From a checkpoint of a small transformer trained on Wikipedia.
Size: width 192, 2 heads of 96 (1 for keys and values).
Each number is 500 + 50 x the weight over its row's rms, rounded and kept within 0 to 999. Layers, rows and columns count from 0. Numbers have three digits each. The size before them is the row's rms in percent of the matrix's.

# layer 4 attention query, 192x192, rms 0.0336, rows 62-95,157-191, columns 144-191
101:439437529463555513449490564406480494514518521564450532506492488514471561474577457487532462503524540530490579445558598484544506443490479462462478
107:606524526540426499542503484490470477605491470477474529408502589477505473504437572549530478518518513478386500471505547408521502490477473580542466
100:541451582521470488540477516546496521511393475402515594491490484552477562438446449465532623548581447462464569507502502487498568433494464522512409
106:462475455526568585515510509593486547537449468485552535471538648502481531500500423491489582495454536473403441520438492518444469574456382498464536
096:608529450486382477527501431506513505430495465556480399510493557474479497522429489449502416536484507494438523526554536537491490502502474546588554
090:627535582431599508506551509501519514472575553622493457442528503480452507630489490505455485483473499513481510505496375539492571559426548523522582
087:445458439441375547485454575528457589581410495538546506496576433566453577489418555544535466461461385479582543567498554553456498510543605602505426
105:442522538505484354436474508545388468531562434561542559468548578506492448403439428506478494531511507379530541500528468488537572507483544449510538
098:504467491551452429510524468571506518473487568403494479494468580466519442478411555602500446437610512537409489494502536436464489458462527472467483
089:463530558483551629548435439403482485483546511515556469520402531590448539501538451389461541503449434497480476449552524521429555539531422411479452
109:557493533517493435483435520449558478476497471542415426447536453569538471552494486501409521514486466418508448587474556622498444523494483481482566
102:545597527544590523545519482559532485458446434493440465534507484467491534472525541515450497476519455527497425345530483431494475390528499492464511
086:534527472561539490521525510559409483533571576549549518559566499417477540499550497486605501544548632476456525531561465567491517518513604517523506
102:457567471483528545523496400463486472534576451482418465593485454519553448522536462453493570540484531413526480613373476487631577464530517472499590
103:482440459485479392519436474421536477441534484572492532463426436436487490502502406538449501490602662475436514536439527533484461553517432494615496
088:543471507466513578420556461432402542488560433595426492446482523605445444446507607452433507444559497547465533515462488594525454562555494523479527
098:537484580585508482487479573398575528623483510481472451536514526470439490609604507497489416567452446443525527519501435483518476465546533466382470
099:520467426493502537510564451466504488530528522518439526449457483425497487482448522475524483500530424521509514596566485401510493413473537449528439
102:504426532462461469451569475522418460545548448425428537535435438510521527532567539559519550487440557579569504489498522433543537554542550535506510
100:380552541483452521482536459470501535584433467507438494565569548464498447515566479507453441562445539477421475491492473522447451452537430523502488
103:467480540548471442588552516523490471385512540467557533592445549543527533478556499593475493447433449527463434508503556445527497516508428443401454
101:501479504442464453523590433554559559417512469475473494471471507478487420516526499528516559463486582465566553523519489530525478552447523521502546
104:571506477467487488500522518523574532519448454509428501548396533537573475456459500548536448454451473464602432505599415472387440457501467540489458
102:478544451507483497459523507459505361536608511545532505604534375498535503471508534439479449500638548540557458497559445470452567604470419486563607
101:463558583529518524478435525491493586561514530482480458445450506500437449503459468554449512457533513592437483610531547554482570475401505575486603
099:440529548566524531525643543507520472485420512533464428535499473491568504497569524501498493605538498517399432544513470488495601547529539484459453
085:562550522483474582511449451524490478525415486500446510573541446588503429510448431388563471433498472486450474446414492489515449473455470513607515
093:547497471472420539481530581455548489534497471516444486540519495596371415458493542482576543489541455472527549471535474454509529381522505529533485
106:527555494492545531445527507499529561497491478560553558493546530527455474555574508437431479442473545527541567357504543573595426443569523543502476
107:463454489530464447522403459464473526594442514571442562424383498422453544482532518478517565463399515613361626571448533458485501547512531591536461
090:515566559493497507476540548451566460501413465457504522600477523508536465560399561490442508511505538495513529490581577500508479520468490469444529
104:549496581495486542459479526486618576542518520546454482498503553537577406504438532543499492557432545421551527416502465483507547553551517537502522
101:437511531504436450599441472594440447524491530482512531456531538574492418493449475507420534477451380556458525562459476552556480494465424558440445
095:455549522524507493543588488550439491584561512465453471455493549504482501448512510561500467387514452517517557447492492532491484412410382467450514
106:561448453413541490482542534466465468516552543554485474539527461482473459511426455428517460493498567503496520580574465597585499525490519472473539
104:480434530603464555489452453471504500575474472534432496484544486497524484495418565576524454403509449562503620465424575482425493528477485445476541
105:500570446405508529430481431448483459484424476612477480450477501468438477584547519568565529502510491399500547577507457551544640450467520473453509
091:534529533527564476581518496453580522583527561486523482603440440494464486584515443476538391426420576507553538540528572582608578438501542452495492
106:467407492539526531487482391523509510478540528545554468454440425585461526599528466485481568498563589505518552695440495573562565502508515378567449
109:485409455477458526522512460450411491493466458431380419549478542519421588390469493491503455489455557493471509521503523510542499485490476462497561
091:469461566535599624569495567520462487498566510481444478457552463528494500544586530414456496478450474384489549479554373542572512516536529430536607
087:562457471437553469469482452520554636553507550543507447473464528449518539476556471490533530458548551591611555539511491537574548466473442649458583
104:543459418510572559502473506542512504508569590553449513552510538486496478492479508475529556541492516531480523577527501471545490483492490608535529
105:454553543511497412446561558518662500428510491422451570538522461572526556383566516498498576533492464502532427380477546410509434485522556539554394
089:486477557543480501482511478571438472476523512436453419441534626461529516501571595565556527519494585567481544533443465478580531563575447476459504
181:552512541499541551474520557485539514437563564597458450529535460521475477522511434466550476426501466530381456652567423555531507448515589440510520
111:517496549481587543497517533464465485575562510500552503536489518318647544523442462517516449431418550530520561546497565556450500534455599529519566
089:551432533443578443495579638487510540453566532620528528543513476472476491572532388504497517514408508493502475504499521541602526526578512504512599
087:478475489524464479490435459498519474631456485471519396489460491504511502529577515446527586517592474532466513497375508543444456485520491542394446
111:522437499508544543453491549492496527529555606542479427537520534472530464479491472505487433518472464492525453501436558513479520515546575490519522
103:475476470543471531540507507460537493592478535552466499545511541616371455580500472512515462539542523566521466580580460505548531479548521425454539
102:543459464481438517476531477464436507445447497394535498471528436390522472465487632587465476548589523413507500442427571479510520532555399409532492
087:484492497567439446440499495482626549538456425386518502436542504462542473452512539571585529543523471584441470551467539505504538496490526659451484
105:485445526409536510403518600505490555511595581496525396556488419531442510470560435586566481480454498520513464441530524591586583414490508598492528
088:496438550418554576507552526525397555560497496500522533614568509433429539514482497513510477468474569526598598464614460531533476522555486609435612
100:547501444418514546472529549456472536519537596492424469555447506554472489390417474382503494444427564601509494479558530593486505453444479457531473
110:470526482479519455558549427518445460559521585416453531505478577428537471389392525504486466439547520594492507445467511469525561527535442580595467
094:465516438504490459504420548381414526504519499526429560462455466564520479408533423585527562529432454385522431458468568540476490458595513510439520
079:549486539554438465519592562558541490544500544584570510503485525485500533469477498520456495423506559338424544477402458475652471466464476569475519
100:490456531531503440503551515471607538497575431572517475544470423563513498554496438470504521532425539412543559456517498473461469488450525462483497
094:409415511506451570568589473552444566540442496425428439470536479546503484516591599492486475497401531430581451578492467540570521525571551475458454
100:509495505483537469503412509548509491547559504600501493519474415547456473460492512478547458494467581420528498451476530511635492467518475578456528
089:473616512506496484434461450480624449514406516525519524479464504495488445534463509516517482493488449539579437456588531520398519322472556463405477
109:443458558514444440547353415504524500450479507458513515491488539495543485501475567485469440491487473623500487306488548422461361538512427405514453
096:502531395428433487496499549528483593524537557505540526471524486440538516503420466505530448478518529485455568601404409578556469489436491490457516
096:522439474538553498468577544570412471460560530493510434522484430553466458507548449490535466557516577470495447463544462507403552486488422454428524
103:427480457508527490461512617486470538540531537573564532506594593629462572419555526566471473515474484432468473540537493469543476472415504596544491
100:523391496540533393507477506457446513499501564468520514427519538458480536450541503508568478496434535483457461430544529408467544591562488519525505
096:436469530563454410451431459611531525517479357501459473512454516547473456604582503505512517623549460584475539440430524460481542473544534476470475
# layer 4 attention key, 96x192, rms 0.0337, rows 61-95, columns 144-191
106:535529596504514521512567460487534496638560508554477486481553523528511604558523489507564557467497510520455525504503457561565555512548488584476543
103:478659617395505501571474478489458510582504534479614468473501463537434469611431460531555521422470470554471502503465521522483519471494530445394500
109:540542415512509505521562493554499470544565441465475514397494541519539517499452480573557518545440543353409629458466555532564455513480530452469453
106:512444520550483561568517591548396495443462503520486542416500504550492490563522515534538572457507403546419583449480476439449520511446512472530466
103:469470537499456488527425460471582550450541541495551528551491521470447483519420477467466454474458466541503488553478552639451510539547571504475553
102:528519469523550494455610457461466491558459508590402430443520496453527520579400463459484478568531444570472529515482478522449503506504523490498578
093:495465557551600522491570423522431478445511517495453521485505443480623526425484538455499536491483442487428584496533424527548440470461489566505486
099:473493520493449497532497543537595542560479466566585560562501441476473470504512463499546526430460544515510575561485482411492448466511494580513457
101:500530576491489446490516549478421565476497472498543544567533543448499541473445400508504551561626556550603447558575481542532595512518506547482507
108:475449519457450492480569515467556564458503512599473468442408599539510497532430577521475449574438553519489490476635440516480469492574450481515456
089:490596504525505527543417429434480401485492493509574432499508545509393515507597538499452510474492469497564492427441494527463478496445413403532490
099:619502502484577480485482523429516459511536537526395493478533382467481591549452493459463550487512479517485589508465525559506488583526501467534461
114:563587510508525497462555544527583462531422448535425531599406570531424495426462435447481568539465524497446471412534533510442503509521463508494496
093:440440524499501480574493412477450468522530484535562458476469554499506507558427449497579405609592539446413481593521466416522484427471447462458571
105:392460503526420463575452476506464480449492608534473453512532528448507474633645567507485514503479523466490507522477470408482543527560511523535469
106:593553533490498429508513442501507380440474424521556492443506516440489502402475540560497459487616514516525469486544406492491427481449523468527477
091:539518502538467480468573530510524452520520437457476547543496518471523432475510541481447512489563503566515390494528457584579506602488431460578541
099:542529565567519614407499423481533539476509475500448439502507512525510470483528441428479529467470524533554534532427399387408452445557537489491533
093:542523510522472478467511508508526466398529528449441524428525428476513505481431497474560436466538471464452446533545439360442480324492605512456534
086:479470555459435460531533495465460520547547497445534480457566499470490582534518506555574495482534518522551523519406475473574482511568463458462500
094:473442533481511520603523565492560517477496425470376503443526529487447474527465523502459498591449548504425576600440546545497423514461567517498485
097:480469444542478452515539523523468506457560465504578531486494529536463538459485498490527548490481536543441513574498448454576437542463494384493447
101:465461558486493514485539418521485509367479435491500555533423451444477521513523413564417503433503540478509413465546518613515439475493416500504507
104:458510495484525595465572524464531554436488441494592483550411541535530427515469447465459544544429455502472456504485446470470474549482436472533472
102:518593553508527456449497540479411390594532433510508490546552547428515488547517502590448533539619500501485501440481472480478467641480476483590584
099:485458582469578542453479528531515524482486490497507511534493452525442525525443519456437475357568523621502397520620483604510585583479591554525501
108:477499554547528574458566522488478554587510560448425472518518474479541443496524562452433556528505537500415491429533515571500509565537591491520352
092:547495442481560509495464496503468455504496571496545518493435492602457435472487510476473454444438425498459458520487516464406618552536518450601538
092:439557548433503553441523495468476448451490544460535453514437494510473476527469451403472556475584452437411537451622498523481474411408518678522437
103:506541452532443531496598471519577493528565431360522596465520561467496475498514482461484540471425464529532394546485495471461455427624495461466540
094:438551542570417527559486466576502549517493443487478516451537484490552519440440426474499481412513482573466530668467482547503439537550531573545458
102:679519400531555515390465472485504433508485515461455556482444478501562516527456497488459523409431451521557500448521516517510472493484560460493536
109:613542471572580536463536495492595553588513456474462454563530525558529504487539483489513498506422544554472569472551441568475528427453538513457502
104:490465433577436556565518534475566527497604515505551605546507559542494494496420600553437553461504384474507536505557468565519470477457449518512470
099:521547524405534432454501407565470516484518361501556443489433416551538516456516444385464500497543502542442494492588451507514515540400571485518520
# layer 4 attention value, 96x192, rms 0.0338, rows 0-9, columns 144-191
101:503616455528507532608480570461451517478472542515511470475547428472487569457529519527480481436523492575531486463519505502455471551508460460505450
106:511447489506519477499547485478498500470530471504526489546539550502512465363481507535438622499455477471532516620505391494489570483507465523505603
099:520467392424557496519518581482529559460500518497545497563532441437495460512430562549517553514625465573548472476514479457624536578473436434502478
100:508567454529437478458460470581509432501392551452584377451485464596473473560434528499552560416562508549615494487503480531489613401397424562568536
094:498493402545466495409489434458518471435467455568386474551444526468569532526551420604523508406497485461480453431472453493525498523537523445613498
100:478511391558517472441490539402515538553471458505471416459464520588578454410490428539510429503459475461510403508415398447525495507473532560527509
103:466495533435570529422374404578533587548563455455413462521550456463549507530571486597473654485548515523576439513569454448515498480526446545520495
104:492498503580565550413490405443500515466399531492572552540593546518598472413486480575439455573558548413535569503539523517448438561474554502512518
107:581491579534503449552524575459525526413566432578543466421572463483457508462471525527509459463419386599500506488498532528537467441545457490513522
104:532432532492461529480450493520474544555509555523528397482451507405534469542552500467491516415453581504487507465437485464457483453470538472550491
# layer 4 attention output (transposed), 192x192, rms 0.0418, rows 0-8,96-104, columns 144-191
099:480506510428523547476424553508370446517462535565467465485470456563419452550519436448457512469426474529449471503484521435548447450467578496530377
106:510536480475546507490522564565520487472617500464490556490499496518515554489469431492495438530611484512552460508573495487391539477374483505446441
100:552390462498500528504447411502548497448604499503555398485489464458465465415501538536516529510519532479479458538590627416472523572497454554474484
098:453558464517531493424496508434482592475500541473586540408512535551501591538509478535552478388593522579491456466560554479477560514505489479530504
100:515465497616528451468467499536509416483451562535537442498596527565417452537510486476556440467480495498480593513484486565467476509459498500569493
108:519397495596436451502476480448454445385494477527505537483518457434505493508525566527472559476484541465550407611492392449532527497442555493529429
107:558481422523452485477459523538532487518483511430498545590534539535503468503418575579461560543503502461417530581548489485468470521558469512485533
112:461498450620563528445474462543512579588335436525419471528537453469475506463435505506494529459580489548484496518497498525493585525555467516518530
111:435443579458433491388529472461541479520523566542509478536424424495510533490473531486499401497427434446528581476462530482515461492519529464545470
102:507474524546508454513573463491612580491570424438582592487504512472580522443423594545452512595566535421495517488554482500489555577537457478485640
095:521526527456511502468510424500490521507439556539477525556472553471441453566552566502488471513413480476460596518418494488565438567622502495554507
095:432602557556439460524458503449485480520390500446497571445480456534515596533533403450480483538446510492487606473436422505510539409467512512480524
103:469433510542424545495520542530452422477512417567473418607416482441455526434452493453451539585448518409467584565420441447497517517478572477492418
086:455576562381523561527600535466478604575590477476513479514480511405518602460435526501482517531532503489492545577500488442484515508575543463469506
094:500552474465494527476550462573534570559522533529505417559524562469468582504476367505548479463465475514528507407499556508552440378509495455446503
101:427492588571469515505551557497444464516435444612554425489494489458546533518460445454493399448434485522550539483515498469506508501439484503518500
087:501485498487421531577487573496481509410627513425492491430457566467503512529565458481485435546397475537532517464478562463561589466500493465464540
098:514535434550532559602479503507460543521478457460491412494528601526432497456537486429501583519539560518464396506577455455491478552463507526480534